{
  "norm_eps": 1e-05,
  "rope_base": 10000.0,
  "qk_norm": true,
  "init": "normal",
  "init_std_qkv": 0.0158,
  "lr": 0.0116,
  "lr_head": 0.015,
  "seq_len": 1024,
  "doc_mask": true,
  "train_tokens": 1443000000,
  "dataset": "wikipedia_en"
}
Each number is 128 + 32 x the weight over its row's rms, rounded and kept within 0 to 255. Layers, rows and columns count from 0. Numbers have three digits each. The size before them is the row's rms in percent of the matrix's.

# layer 7 attention value, 768x768, rms 0.0633, rows 579-767, columns 192-255
096:153217157144142138139103120064111133135063101130129148130151109111170136102059136196113129089113202122173120159121147163108108127171101093114085150073192148112156158117090161127112124061135139
094:121095144141083100064150089160138102119126114130152109126119110075129086136129140160149182173145140137151075133097128144110091185102138126099145159109128138158149116121115164153078155062169127
094:104126150099181167095157165116144125190072113114137106171125103215149157126102123168132074142140158098089115162141124126082154102129111126121134174131139154098135118139103158142092169105130143
097:146149108114106136145101151157138133098100071153126151165132160171107163132099142199167059161036152152156084183105141142146150092114122170119080099122114151169106148123221094175157121060128130
099:096116125087113135106122067115060148133109090137145149144128153136099123119143108124063052154099105156103127176168085139065102142113116089114126209143055151163119061106115155170134140164090139
093:119088127122141147092119165114112103181067109047141151165172122123136178147112171179122135175114093155110124115060108166162106124124088124121090156105116083208095133101155153165095123141083110
098:133092120176084092134087116161139157165117104173162139124188123091169167136145023163167073140141141103108118146114096167127116092114101082159098116137118120055124168152127105154110140164094128
097:128126123102143078107123144139138099111139118171102147138083162109090165068119163152160153112121120105073141116158097106130112153110077134106149140118140080138141166167158146085129095108078128
095:134068133082108111153128134150113162064125121170111120133157121154066182100173118140103102169078099163170145168139133134098109128143146118103089132121115120159120120142097144108159097135112073
093:132153159106103087138099104125056171179097131181157094092124134154088094174156162101108077126093100046164122086165096075091119107152110130104112070146107120155125098117147134147147112204174183
095:181090099139179131100188107125050109134131137090146144142130157136136126104148122096114107120183129130079144112135139151037119139112135172190115138068120144168051092092164166157131105120207113
095:117151201140194180132177154119127083123084099091166125149080065125080127126110110160155107173111139115131116142097128154155166128099183144145129117141092156182108153113110144110088153078064127
095:106050132126137153134181122189039071095090168153137115100135151131094102213117117151131159180170116124060127090149106023118068073130146100187123162153085038120130106139091136136149158116136149
098:146111111089182145150089084134143136113130158074119102117124143170155183106138135178086113126142162105180111145119108105047125092094159167166144106113147134150130158154131143155136139115188158
096:142187161151163123134126178161141140070103121084114113105207090183143095137080107141098176177160157136103150136091157114155127161144115118113169101178149133100116145173119147153112147040155126
093:138105139121153117160147191205117150067156195068126127126141117103128123166124161097179172176131138055133119104152153087184087131110124111158166137090123114135086139160139140150049131123119134
095:177111117091106078070167127085195115128081145116136096102148120145063075140166130121125153208116093145167120072060128129153120199120123142098147134119157165108089179145146131062113136100122156
096:131164157098165097089139167039171170132111121130158130140091133166093108176109113120147154112130135118130146118158130160139169139150091147092163146094097080233132151090127110107122117105123103
092:091108110129122166086134148100135106144161085211142159187167129179107158148097168151120152158073129110108142136173106109086082152142116118150120104153028087114122127137109166191135179125167176
095:152081167106130126134137122154127077121104112153095119135118121125114086084110075110088110055142070132059123133104101125078075118151086140114162145128104147118135086171070077121161177127123116
094:137139117120119120119091140164181125168148148141126121071095148106152107143140201105230115091110101137108138138109072118125112149160094086109094127099106132174133079110138082069164128143091166
093:144087133057082149148136124156117141122079125176151165167089111156111065170155155138121108120174174165115123198130110108121115159102044138159159127146081133131113151102098162126157147160215152
092:125120146108116081123173069180179157150106206106100062090081103133089144164147093153144145126117124143129179159148124120149154082176115070093130130100114061136134104176109072125060111110149106
096:117132172109085110135099150142113183128128173173051167095080158115124111146121115103104176126113085145122123088147103141116098199150104140095219097182155142148153098158204142119115150146185115
095:101081148168140142082123109134080168139182148118146127096146169130131141170181153146114108112094114069094060092162155102174182117146110128113085067116112153145104078181105143130066134137085133
096:112116140130137112136161097105175146134103088175158137146115174141114146124093143146118193171145094114165151138088129141187157082128169164172138089156140138122137132140095169077108107207097165
095:111145128108068172114109155122136124126107099076092160093155224144158127103161181106121149123148098169183150127141087157126130094164111120079134067075138168103122129139104199116146083140131165
098:139154189145126112186101152152167137135124113111074092123078188073129128095052117078131084136130113108189119113103135167121156077144162093168126138133206144089157128096107184144147096094136055
099:137121124202063143113096105127104077090139184116125122187075164106169159125062139121161127106090158108105154113150084157103116147136097126150086089151070134145108154109136129159085125132151110
095:158133169129081123137203117181129127166139064099105127056112128097149139140097078136116175124152108094125090158117126110155169153117121091068114131110101121121152163138081099140145160182124121
095:108174139148142061108106111087068135133101117132117157094062202132138127129085114184142137115157087124103118153115140144132155094085159146087177107103155122136064125188082060138165140118134128
099:111109187168057126129127145112185128122111135154171135146031134139116147105134128127177139118171096203156159078129167064194095020110083118062120108168139134130163146110119109126134133192071159
094:137138111158132064145146125132123148099095154097087122129131115148144154164146160070044142156183087104105193109140171133097136108123103148121186160138130116113104117158161125110151104084147208
094:076145105075154140088149166079068145117156119110133120133101136058136176146156109103089122107112083068121149159084097164094140096118151123116165113121159140077149076071099130120107117151108135
098:091103098132121095123132097128113128146149145157139187119110125107185160171147135132130091108083110159124170124141140158156149103107157159128102097112112115164159148092118074172124113159101058
097:096145122131088126160163175118130135091085102161162114127157151122130110165134146094140114107101103112146091152181166182118152149070139096096130134109096161159128143082138146109141144174121143
097:130145138134085111103159129132096160164169109103123125165136137116103136106087171098122187148145143126127114116077067193079151161145150130113141156215172199148076120128110102160187122119149084
096:131164125089115124119155158087132095124126098041101159094093191087158082097119169125084152128124132099117144155194146153137114139135124140114131174115132087104083103159142203143105162151169068
099:115106117104157161149156136111121083098119158146094121065101085114146095121123074157095090178143125142121133085172162083107058173148055091075182184177152156132114074076118135123153131132121142
096:160123121106214159108142132095167133089124101119157107139115152106134120138120142137162191120179101079103127103130159129148104070112125160085134095143085135168123107114073088133128199106166132
101:114155081109084119101117130103125149151128168153125112119127172109124104104113185108059101122155161071143166123147183130177125076154080107118127146137167092054098102113128036143120114132152137
096:110100129141137116171087105158088077099151084098123140126132118117122144085150100082170128113127115203160142150120129104085135068147133080181077084118138148146155132095125061138094114134053167
095:089148138155115124157121095143112157151094137103111077094097173172177144162076124122103151109112151134126123098133097120052127169118140155107125128133163124171150150100188091142110137157111082
094:158138122209179095117156099128160116203076164162145109111093090166158137140139129096109088137130160141168177160141140160116109089122163140116165106092135127162114130104135183121105128127101162
096:104123077099114098105127151141117119116161171102151106033144172132106121146162150065142120119171092136121154181185079121139163169125102125126168181120123089134102096147164118139149119080085108
096:065142157124140148107100130098060080098118157128172135145141138129094115135142163116155157074108135161176110173166174155115150140098153062097131136149130158155135103123110155139158052173164137
093:160125101135134172122126146152137063113108110122127146090079141127165116112192045127095201135166099133109080124140111101043120135096095096178112119076165152150146106183122121199126138111116138
093:177114141059134055142109129179148075127143148142148141085119189094134123126201138065149139174133073069174114121157074127100115150161125125115113077094094141148119146135127140156173146131130139
097:171121133076093111136165097104085157077094137149149144119128121134083087127096058056138123117154144166093123112095078100080206137160120066099131116158168147092146136119121086176151133170057122
097:147128078105180134190128149140152129070132174114129140140178155177082104133105134157110150119069118104160146110222152070120125136173105100133171136079121183148157110164144168112190167146159099
096:071166089134082194097105098084127086110128138121155112171177139137105131101126087135142117123109095127157105154123117118128113081107149142116123154107117109122047118085143135129201131163162132
095:119165089081171116093113122129112092159120102142120115145177095131152135168105195162198065127056110147142084098085117144125108191097116146115160065096154117046166136103105075118160132120121103
097:133137139125125196130146098134143152158186114127099103136122143146098160107098137109116070124157184082158115145089075139129095188151106104122106130122103112153103101191161147096137108138141129
097:137191118063155120063147116144113138161117117124126169118156148156158160100132091145102130154111130114135124118089156200165108106104094113131137121194194186134154126102162147122167113132134116
100:117147157172157158167127160080071076111081132132154100160123113161126155118098149140110102146120115133113113102140159119130131102071150107142130175149104167109104147148133098143167114126164181
094:087140122118096096110113135113129122117128141081110188179143141150138102085133175085150109182136151118124120180144119095119090138100046130119149048126148124129091098146100116110136134141111086
096:079129119124080137152123101114109181126174135128105142135161098117104197173126182156199115093144116135134154160097129105140142132174128135146161080111073116081112098187140147123047128116135132
095:187175117095162101150115116130116117152138103105148100125128070138119123097114130084147188096153096098147159108128118100086123128153115145102098144090125096108064087149157110121123175166082126
096:099131089109174082095135148136142151152118185096135087166176094143136169162178129125126126110155129136124099175157153063164201106106143124100183120122147113107182099145114112163168168100113151
100:141143101097144140187170173166165112173079121165180196115054156139074129166143157149130146095087166105110154132132102133159134095089167108096140137142177143102108141110073094138146109141131091
091:124176146156126144151102160154086157184113165177057145136111095119132127104170126171212138155111135144085170106097105141092128150130138147155165112103157088112099132129155111081140133122120100
101:061156118082154111082156158100077133065124171134105222089096138102132082111103109056132134089133157132135089110108149135157107136124104161146106098170097142097140106092101054103083151136130150
099:118221105120166190096091114160138107197106131143150124123107071109171092126128111114126145165189149138160152163144157165103153150146144054094128152121162103067124118129109133124207082108129138
104:141111090138069102154151128238091180139092123138112073093138107105161152133092093162139124082155126138118168118185138128159119140122115122152083123168095123063162095110080135120049110125198102
099:079099074102150158130133162117143155172107139157112033111149142188156136111081112145049094091202162112136128099151093103100073136119138110047113142126103109102184112051157109153082160117129149
099:118094136103135149150121074145090064114192101151080148127129200120153052088189106159184051153101186105090152118154123123113133137120153142097118150146144117140114128119107075134125151137150151
098:117168128125097125117141072182087153128136118123164151184116119129063123088148110159152185099092097130148074135101082107078095119108101104125119160164195143160162065148128123092123165114182095
100:125108128062065132157184109084119070114080140050067134116149151156135164132082088092078143148138113078097124120150124065115151117142153161118138138204133168104146119112134107155087153121109200
099:133114094150159141130143106110107149100112160058148072110131129113164201151128140109110135098141177105110160108116137154119140133127170126187135195162082113088161119165122138131089158106136108
104:119182152109141107138131076096102101126100104175152138098107152154167134096120139117173122114152088164115136137093117128180102155121155099144205084150167138061144090094134112127111095095087167
099:162106105097126103178192075130097130111095179100120143197111095082132079168147117175151173148082084169082074112102136111136142134127138105117141146191109155141126115099125177157084122105127124
097:110122103107077034100141156189122142177110110112091113071162174161118120136107071123162042172143145131136181145167114111113149185122144122178097131147105116129061126115167118156163102134184112
103:129112099103168106152153113150125125077138100096097081134166093164108178062126153154140153105124136179168114161137121170062117104122093099122092138164144075112110091175097108158093083140111152
099:158138160074129111125107097059231130126122156107118143172043130118148095133151113167164196145099099164128132149130123165115148170120107146175163102119109097127150108132125099095139117126114073
097:041149147127169099084150124115129086200113090124143127133074110148067136132100184163169142087101084175106162133155128165121096101203093125133116093144129195155119109148122070097122103135107157
095:064101163099124128140103161159152094089207094181113086095022118120092110148169135122079121121203085166086113119128087107154157126125171129104167123105091139076123093110165130098088104127138187
100:098135185126127162168127130176114071146112119056150136116144106156101124131176116071115126162116160083104128105066143133112099196125095134209213090137139149151150129115098127083145109155136133
104:104176083102192127111108154155123124128161147128078110096188118149090112163163095154147119122165144113110185103128084067125115116114098081149178101114086180184115161153128168145107101129103181
091:130090113111137112106163125130113137122177121122124161123188136185166164143102152144101122158107086168071190155119202132157178066125094114163088166136125108154077077137123188108123102077123107
100:084152127103139056149131151109171135146178148114100109176071150128167114081136153118123127167094158114109101115105092157138122117185117131065130155084157158125087058146162124094026071139163115
103:115108130097139130146177154107109144128181109089135089112088118124165107015134139139075187097080121115137116152176114126106097127151104113109136174142140148074148121124105138151121153110092210
099:138174132090141147133176146092134076145085093139156147115121129158096095126123125156069155134117139119181121108136160133136132066178120172138158119134117151151145078085122107124126170123121164
101:195117084132109165141119081109117101096143151187159135082131170067159126144178068070094143153108107126167147183098111169114144139150104086114114176096127077043106110155103155197185188125107106
103:118157141153151122099095158104123152163109111128142136146134153159110090117137124128116153161123207122122129161168095130051137167106128133137149179128124153093131117140067119127079108093138123
100:122112144097093087137185115141182121087096081133126129178076098180082169143121140109102131152143139123153093124118150116084194084172120132176131113112100139157109182163097166090153111122151095
098:196114098177147108174159178165116143155093137137153114119106110101063110196113152122122136141101083101172159119124105039124155195062114105099126113215128101090120165154098164077095101087176205
100:152132155181082084144136146161149160177097168142149094124181147139109090120065159159120106186138159124100070145110126149198140146106114138151154153179134094151191067147097155110160097140109137
103:134146108142099169092092113179063077138098187120130101119142110110136107095087135189057107104137170107152104125141170083164134124125093184191126095122114099087114115136131110140119144090132098
099:113145140115139086128098126140083116133126129155126133076141112141183103108098200145165113135128119110061139099108145104150135165142102124150132144161118161170151143142147129136163181104073162
099:190127147146153169184130140146111144118092133094170132179137114119175110171119144097129149144101094217112058160118180149150096175174187118139156106098184096181168134090114201101136217128087132
098:216176149127133133104142112134087110166180088078106120115130090136123079127111096090107129143092150133121126161138163124113072151123135117135174144082137105099128139130076070164057134075124099
100:161094070126136137135153144181103088163130103137154155102157059121090147151094074139142087133120151088133156129134076146135182141133162140090114109176137092184118116120127108132154119131137139
101:103170102177093150117109160099099108164136118163111158104118171083091124112142101118161170142073126132170184151132110124071145111122186101099143143128165092105135126088110141125185194114082100
101:138113110157142113132116129130155104136084094047136161154160126122144100145093166140139133163128113085152107099119058151132149108080158127196135139116137100132141069102115124140087110097167127
105:178121120120113151174124124132100116143147091120089083165113085123194130156125120152149120157156135146092172096102093166132139115131118179138067114149154165125124102062118111143138072153124145
105:084088130127145102184103185108049103056118132155109083120176166085132121179137126140142148129129106214068118134108151164141158171146122096080150134109106097078141135122123168102097118168166158
097:101157118186119146087181118120145147141117149112104154127124128157110186065139130124122127108206158167147183082095145146078125129079107076153085156114144154089124087102140145106141150094099141
102:154162155095164127139165195141084095185173102150135119108139104092113169110127182126136125117119142083088152124166119118158152064175110118090106132137137193104210191120103175139132097082173120
105:158086125173091138107086105123143092151150147094153073143121118070161112154133153099131117138127151103124090129133164191082183165132110134137183059114079151130109085108198132167132104118098130
100:139058163075125084121129139116144117185173103064103111122109041116213096105132075125125113145122124154071077044061164119127124112160155113120145127084140128118108103115099084154159165086162073
099:140081149146178149140130129167159132086094190141104109084091156106146114112150063189174187112163164124132108142165149139126186114182144143119120110094102094078100127148162097138124120139067052
098:142098180072131144121093091094120091065069146167084147154147113119149115136152090112136199120130133122101093100091103172200130143190018125149103168105101146092119161097152131178128148066113132
099:095096175091156155111141133172123108108166139142160104127119139124153153176147137118138157127152145093212122088125060153159111155183110086159157123156145138162108136172147088148125057126128113
102:083180106160133205097135136118136116137127146106130181118113101085167106107149092118168112130182163085077116145101179079121138130113168118107098123093107082170105101184125064153132099138153128
102:100124121112064131185096156120127098089095187102153144170092128119149124097103101135182126157125120119123112139100122141117111156082105142216102125183132127089150150083144106171186100138213161
103:127138118140165123175133064103131121113099149139119153084143115101063166121110127173142047168113133110115126157071152110174165146095149144121101131129157102157109177145165116170094142202070143
098:111129194111154139129141101190135136158171127155148146099135121139115119113126122142082143213101108101105148099125121131088116138146067152133097239095111160196120121148120102131140109141120125
102:088094153091176084098149162141157125109106120125108063112154168117125114104138143174050111170128140079125126139128154163161138099112167165110119163091187146143132073088156136121110122214126045
105:115117178073174059142152176169183149130152118135130171114128137138061154181114176154119183122142157104124126135114147143074154172144162101123147104161145156166096173165153128119120137172148108
103:162152130127120070132116145155098145123137068121106117101169091107151204036118101109083116084150105129151128135128113123103167136116162158174114097128119152149136125199067109111156177114095118
096:089121133158148111101128110122135150141070139164145193134118059151062127131151107123135073119116135097155109140111156126127130132147086124165142102149081126157178121128147136184088133141051153
100:147140136116128141161140096175148116113192109148157069104074097124170118119099114108102145090095121195150158136133088148165121084128146139159078159137168169156127097086166162139097157102142118
099:163143112134166041098175150063128096066130142114160121113168155105065096134141100103121146135100113127162141145114132131137104093129142076137165109135119093105082105068126149113113147131164105
101:070127145198053098131108051129155131132182170160097133132136141118150110032121160163144161109113137120157163115080180134162084068169123096135127152178111159120100139146117138088182133137157122
098:124101166088142210151128159111107138096169128134125176163132131124115051081109195122172182129144104096065127080156142129167093168138097139204105080175124152151116116132122129152081115119164102
100:139065110160157085120090151178138167111104155138131183134094127124150146144123162101123150139031095182126164128108149130138197142152163096086122122132087154175173096117125110136114091175128165
098:158175133123105119076166175146092126085156170106151188085125148121111091144162170151088115147111181100123115184152110124139153086102155140129114119125158145079151118125142112141093128107203120
103:155131070109079159155116128138145188121155185119097138101138088137102063130085120161127141128146063178157137100130169125091146133095129105114122117160148122113224121162093103125120163151109150
099:182137081169096160155126138076194089137144126115105091111054105111113100157086154131150189125058142129086135116170142106092085165129157147106130146128149088106098169157141093091174107127112158
097:073109186137134146145141141092113171190130165108112161174069150122146141122134117109158094116150154152106075152131070132129177128131100124192098141087137118146159088180115145120100115123164106
101:147111157128116141147068167084101105179123128131146117142154110115057162145143117148143132193165157084098115134132086151149168120115098120162123175162157106152105176130176148075116173068169170
100:023168117174143168136135127113103101065132111094088114136132086120123152183101124141136109110180090146124152062127156095134128121124129149098085133120112219124098075118138065138145197173112093
102:146119135138118122157160159179107186124178099134117135117103181121155165071108137142152123144063146148102169124115140160129143124099208166144197130178111154129149112148132056118097106154163133
101:095190164188170120144145161165101142165130106172085175052111186157110201116131133138180121072137110119182124187066144141185072103126180102117092156113116126081095109084151181150096081170125095
096:065156103073127142064137087061113129132123110105109127071132130110110131160157085154148069140125149190159116160111090135111165152121112055090135111106174152134082063140171154121157108169112157
091:101128064167112134223190173102100178098130105134126175113143124103086141128080159086098094107148115115125134122085116105131199088137084100128084118112099102091103125132102118212148071112162137
093:121144085116172091159077125150148172076089178158147094169108067143089123180189166078141041166147140118158091163049132136161092112167132093121088141150145118163079054174120085115151122134111141
101:146223119152139086160166074086150144098113165144167126132148150131133092066127116131146152127209176145088146164147080122115116100136130113093113096175097186116130151122150162135130178092117142
097:116157094124114120133135089093137126092109087105117192112115116159087119175108131079110125075131139153136093100139140139131164135104055140163139128093068124077133098148159070145080078143105117
101:100048119130177203197175117126166120132091126123113096135138125159141131099145108211115175131136180099095072149133093066143169103147076154109105147183095150140103143124087104176104091141115149
103:151108153100075139143091168103179136112162064123073178125153114151186159180131097135185116155116115178145074101096117098129132120060086130134093149121156112107152184149074110139144123148118089
096:171104150105089140075137161125151159081103099128100157158097085133147159134116102069142107136111115145061107092127162168137126088162121233134134153135142138206134143132137092141129106119175102
097:114045071125118142079131120121152062087105128152118089076133134120144169129111163095057088112128127120154098106158100151118123140164106105142199152112113134144164170085126204174144181126122106
093:122146110140107122148158132148116153144141198110113182149180148094133132166046051112074115116103142115099121094113149164181109115073135151163175154161087153099157190125130186114103113085109088
099:080123129118080119125112113152099091095149138126139104164079150093113110156060102066131105096090054164124143173185177127090092123141063143145092107110179109107117151149151146124126146165123108
097:142121150131165135134137170154105103144101116174136121146185120151102128201122170100150157089152133095091141133136105111166112116192110145193168165168111130101117114162102146103133129157130071
093:080137087137139128092151151146097113084157149180097118106130107101071117132127117153112168098132146116154082112135077125155156164081128153105102138132097165172125112114077150095127101158159132
097:075107097164121109107138178107148136084129092083098106106116111152123141157140131144132121181089167119083128194132063150085125149097101116163158100141132171194139086124117128088187117121078091
095:097100131146111112122168130184088132116101076142073153092106162114155155127182097100112148117121125105074085140185144117167130094106100131123181150063128141135143062120086103114134178128119158
091:138114136079131180181082155094073132106105162165148165151172140125092156124091080116110097117129118159140147151122129148111116167112152128070154154075117134079153184088067131133074150107124129
096:182131123164179195105145146065176106116099095098175090127147156142152161167108128115091113183170147136115184096123102113144105170149084092114139132116120117184147143161105113143138116063124104
096:123106137105039143141123152101124063105106176113123133119092085120104132081154174129108084151106121104138130103114130042131132134130124170165164118140123156163137081133118136102109145180144125
094:161117165178134090088174094128176139096162149139183114133150088166152113103114142089175137143162145162141190097146068135142123100158138088187140120126133137114108122129165088134067113146135151
100:111062089115099132217107135127108135153188107110103143182127156126125157131093127175135140137125128127149087195138068117103153082101145101172090127052143181161139099162086095130094168111118116
095:112078129204202204069158128175098135099189123045116170063180142102116098122144123110103117142199154200134164129149122132165158146127144171155189142121107255163132092121056189090141091091140107
093:063129137159074112140096128101192085145122111092061106130092150122152073177163126088131115120155121153133141118137139131103179123143107069077168154131135143114132079131149158129167162135111145
095:208139132116128109125130161100106153157111109147077075144149118142100093113153129085163148149157133118144146149140111124124127200103045128152115137107073088072083076119036119119110135120168138
097:122127193174099135139086125146143178121132125124130121108144109168189115116218133055150133097154121169098133124156164158123127153066105099190145116091245081137190148120110126135103167136128117
096:134080153142093113124057138170145166135051134170093199169116099112156165182173104162141154104130177078125109110103153130098169121145095131173148088162140145079142118123162135146124157105110165
092:119125196121123068151152126109130146143133093126134160147150102129127143162116167108073128151116125096117108138095062171179125109106092167162178120141074162045137156117142123129177188105156122
095:151163092119134092144094120163151105078151159199176167130158097121137092137135096115166161151082106130148149150142177133124155100111137098118095178143106107170102142159164115125126171142113159
094:148120115131107110068116156080122114126071101117175127191162132150138085163174128148167138167137109117141155092153149177099134169086088152127130047116090153172174042103090097108144146141143128
099:176096103188139072128111119113163091178085082168142146120123133064084167109125164154112136168170151148107089163069134162134114148138122110190198120122199073116138186143172163150111149076116117
098:121117139027152174165170082139082177132133132144159140134159174144195125102101143131185109156171158162120128080122126123094132136136092177171152167146060105130156095166157084100093131129126178
095:172120159188133127138148082102143163146100135107100119120088136085122093111107164148153200120135168134176104166145198133090078109138111145108156102104176145139135165181087154088138148094135144
097:166145152136080145174150176152099114121147142131086151090120047160094159110111104156105168120161095092198150108109106145118169147130203124155124088102124112170130124111163126108133078169161134
096:078113172164091165140137108120132124137099125132076104166088159099069158124189074193206137109098180152112121135181041113067094123127095141077154103092148121164126140119117068160093117124172099
096:117063055116079124148155072137143142141220118112094121136123156142134169142162150124131180119077168134141167132115117056069091149118150138126159153143109093137175149103143129148079155110193102
099:163174147157147141088086101140166124095167151180154140140143113169119143219146104114162190086109115230172161095117143140153126156111171159147119091128147083109092088119112071112158188132124148
095:130110111112147179124157125077075097107137115084144089115110137126118166094147148191136181169213154130126127175152128095099106123114153116112146118143116145128131161089097116134123083127105129
097:112127253169139109146107164138185107128119153181132102105154170100153118167114132124108101178129171107167149086086122153137145149117125127143051143133122097186187107144139163127111142154088158
093:166142140100168141178106093106150180191116129184150109115123161186050172124137153173179079144081141125093151132129075160064189179119142133096147087086191075097108107104142145103084141109088154
095:129127115124150101143116137135094102132156168102145116180183135176107130089103107066181173101176104129104175177162112128062179170130124114062113138153106090064183121121147135157075126101110134
092:142106140101140164150086180066118131099137137165111103113124110111112119153200074069114126092135140129128106147176185087103131179169143123109138146143124159112105160132091141156136094152116160
097:179145109115097072080092183088154083152113144145118120088136136118099161142138166154113145127116144113111148173125171170162152119168107100138114117104193094179132098101127119089194179117118061
090:082105138124121091199155171139129092166163130132121184120160130178214148140134152088181109142146115126087131121118125155165112176116137137135088158143115136173096062184131185138122131118195139
093:101160144098096151151124103134166156202161144181166173094181088085188081102120146153129121133085148142128112115119167198119189153116093120125112124149141113102093156118107088136108129101123177
098:123148190105148088168135127077149157182137081172152115093062083152101128153075134107134068106195137103106167158159111120112171113136085148174089181145120183092156131131153070161120154095182087
094:110092132174124153187094139098144117152155137108111085164078164073133129140109110059085158135103147154122077126156154151116153155120095135136147109120169115111110144086123173153203140115109115
092:117102122182117135154165101175119119153136197130141117153098149154103132080117170117172097108169184099133107135136157154177130196115134122211078043142179102136103145159135152167155189142129133
098:155120152098113114064109103110124134181165137147120154145130143171080119126071130139154117072142097120103164126096173127125155126108148102118164102081149117130128147160099197119103140134138095
094:176165126117134100078129157174152109141134118147130128122098125100180173049103159151081152119143123113153174190190120170165181077139144167104194160113159136120105133159130161101204140120117117
093:134146096149128139116141202143171132133146124133146146175104162122158080132153178138145117141089107185142066146068111119178100096090079108099178088127153127136131129155092145100137084165145137
095:110120149105144180085063092133120142116127164123107081167151102069109085161114147137174144114088124130081117164136121175192181095120167146124098128136099095159133158105084173155121117101178149
091:154109177159151116154151146151082171104150145150139047127087098094127104129070111154121113117087163187136127115134154120149134138112132143175099142108152112143127199133105130148141157104134099
094:136147144077175107154130131137188110161041117127149165165109109126186082137098121156080143120107156157161117118107118206196117148162115165117114107140110082128080105097106119098123131104148031
093:100063093136080084170178210163148107182130087161112099164123073134112107111129153103164175046158153150148105128121177158112154119139168125106107158070126147123184159130118176068197114111127076
097:176146088155094215166114113097133093122118136028085100181173142135115169099155161153176100075080122184173092129141143131147063159116118122148101059120087130108090144117099065170109094142127161
097:121148147129189101108113128192153145129130162113146122118110132096144147133129113135111118174139143153147173158131096129139119100082160110113143098106156085092121105167105200091173138063115156
098:086126102105087108164186152153116174100077169092163159073128116146150143142088089095101179126122122145144097132168143080107185098122130059139159147125175084141175103143112086092090131144085161
098:053098110213089135182068116136129164126098125194128068095075170127158130073068081184092135112128149148082148195140119025081137170121085132070123135100159108166186160122117140123116145159097083
095:105144144131107150149145133141140105130083056116169106141180095200135089116139055123151156128168110107139179133157103129169123158105081121108122120146118150100154203159072077118114111124155105
094:181198055184213121120088129123108141118170141108156174134161102121138201106151112169124073095128098083129124136135129146127144135131123112154084157139121116113149104098124106157125128060152134
097:135147154130098153146163118110128138128102173172126158103104169154187073130089066148103172083103075150131126128179075091173080090127142138165122092088178121094112142123135129081098111116131145
090:128120107129065160139083134120165104110127128078124092105166086090095163166153178135134135142077128136109133123113177108068097126149125172095165118113102135134120112134046117125107115081172155
097:136179134152112107112155147119097106111148124114153141125079116084089123190128137073165154088101133128125161130132134133141169163138099140187081156095113133154157107171155078172144111103095135
093:119131159104149182120194143123138142112153064092141115107099168151209145153189125079132145109078155137178106099077132117101083200098103110107147196115155129074098154135117117158133152169137132
090:093100165082198087144124130131098064152157099159156088137121148156187166134093147104069147093118162162170125156166165089102155172091156110121101099122127105168074141140186117127098097162167153
094:118115143170125127142092087142121074112075156140098082102127137126089156134115033106133114192096159158080150145159139095155058124056185174122097156116134135110106090112140202192072082153146127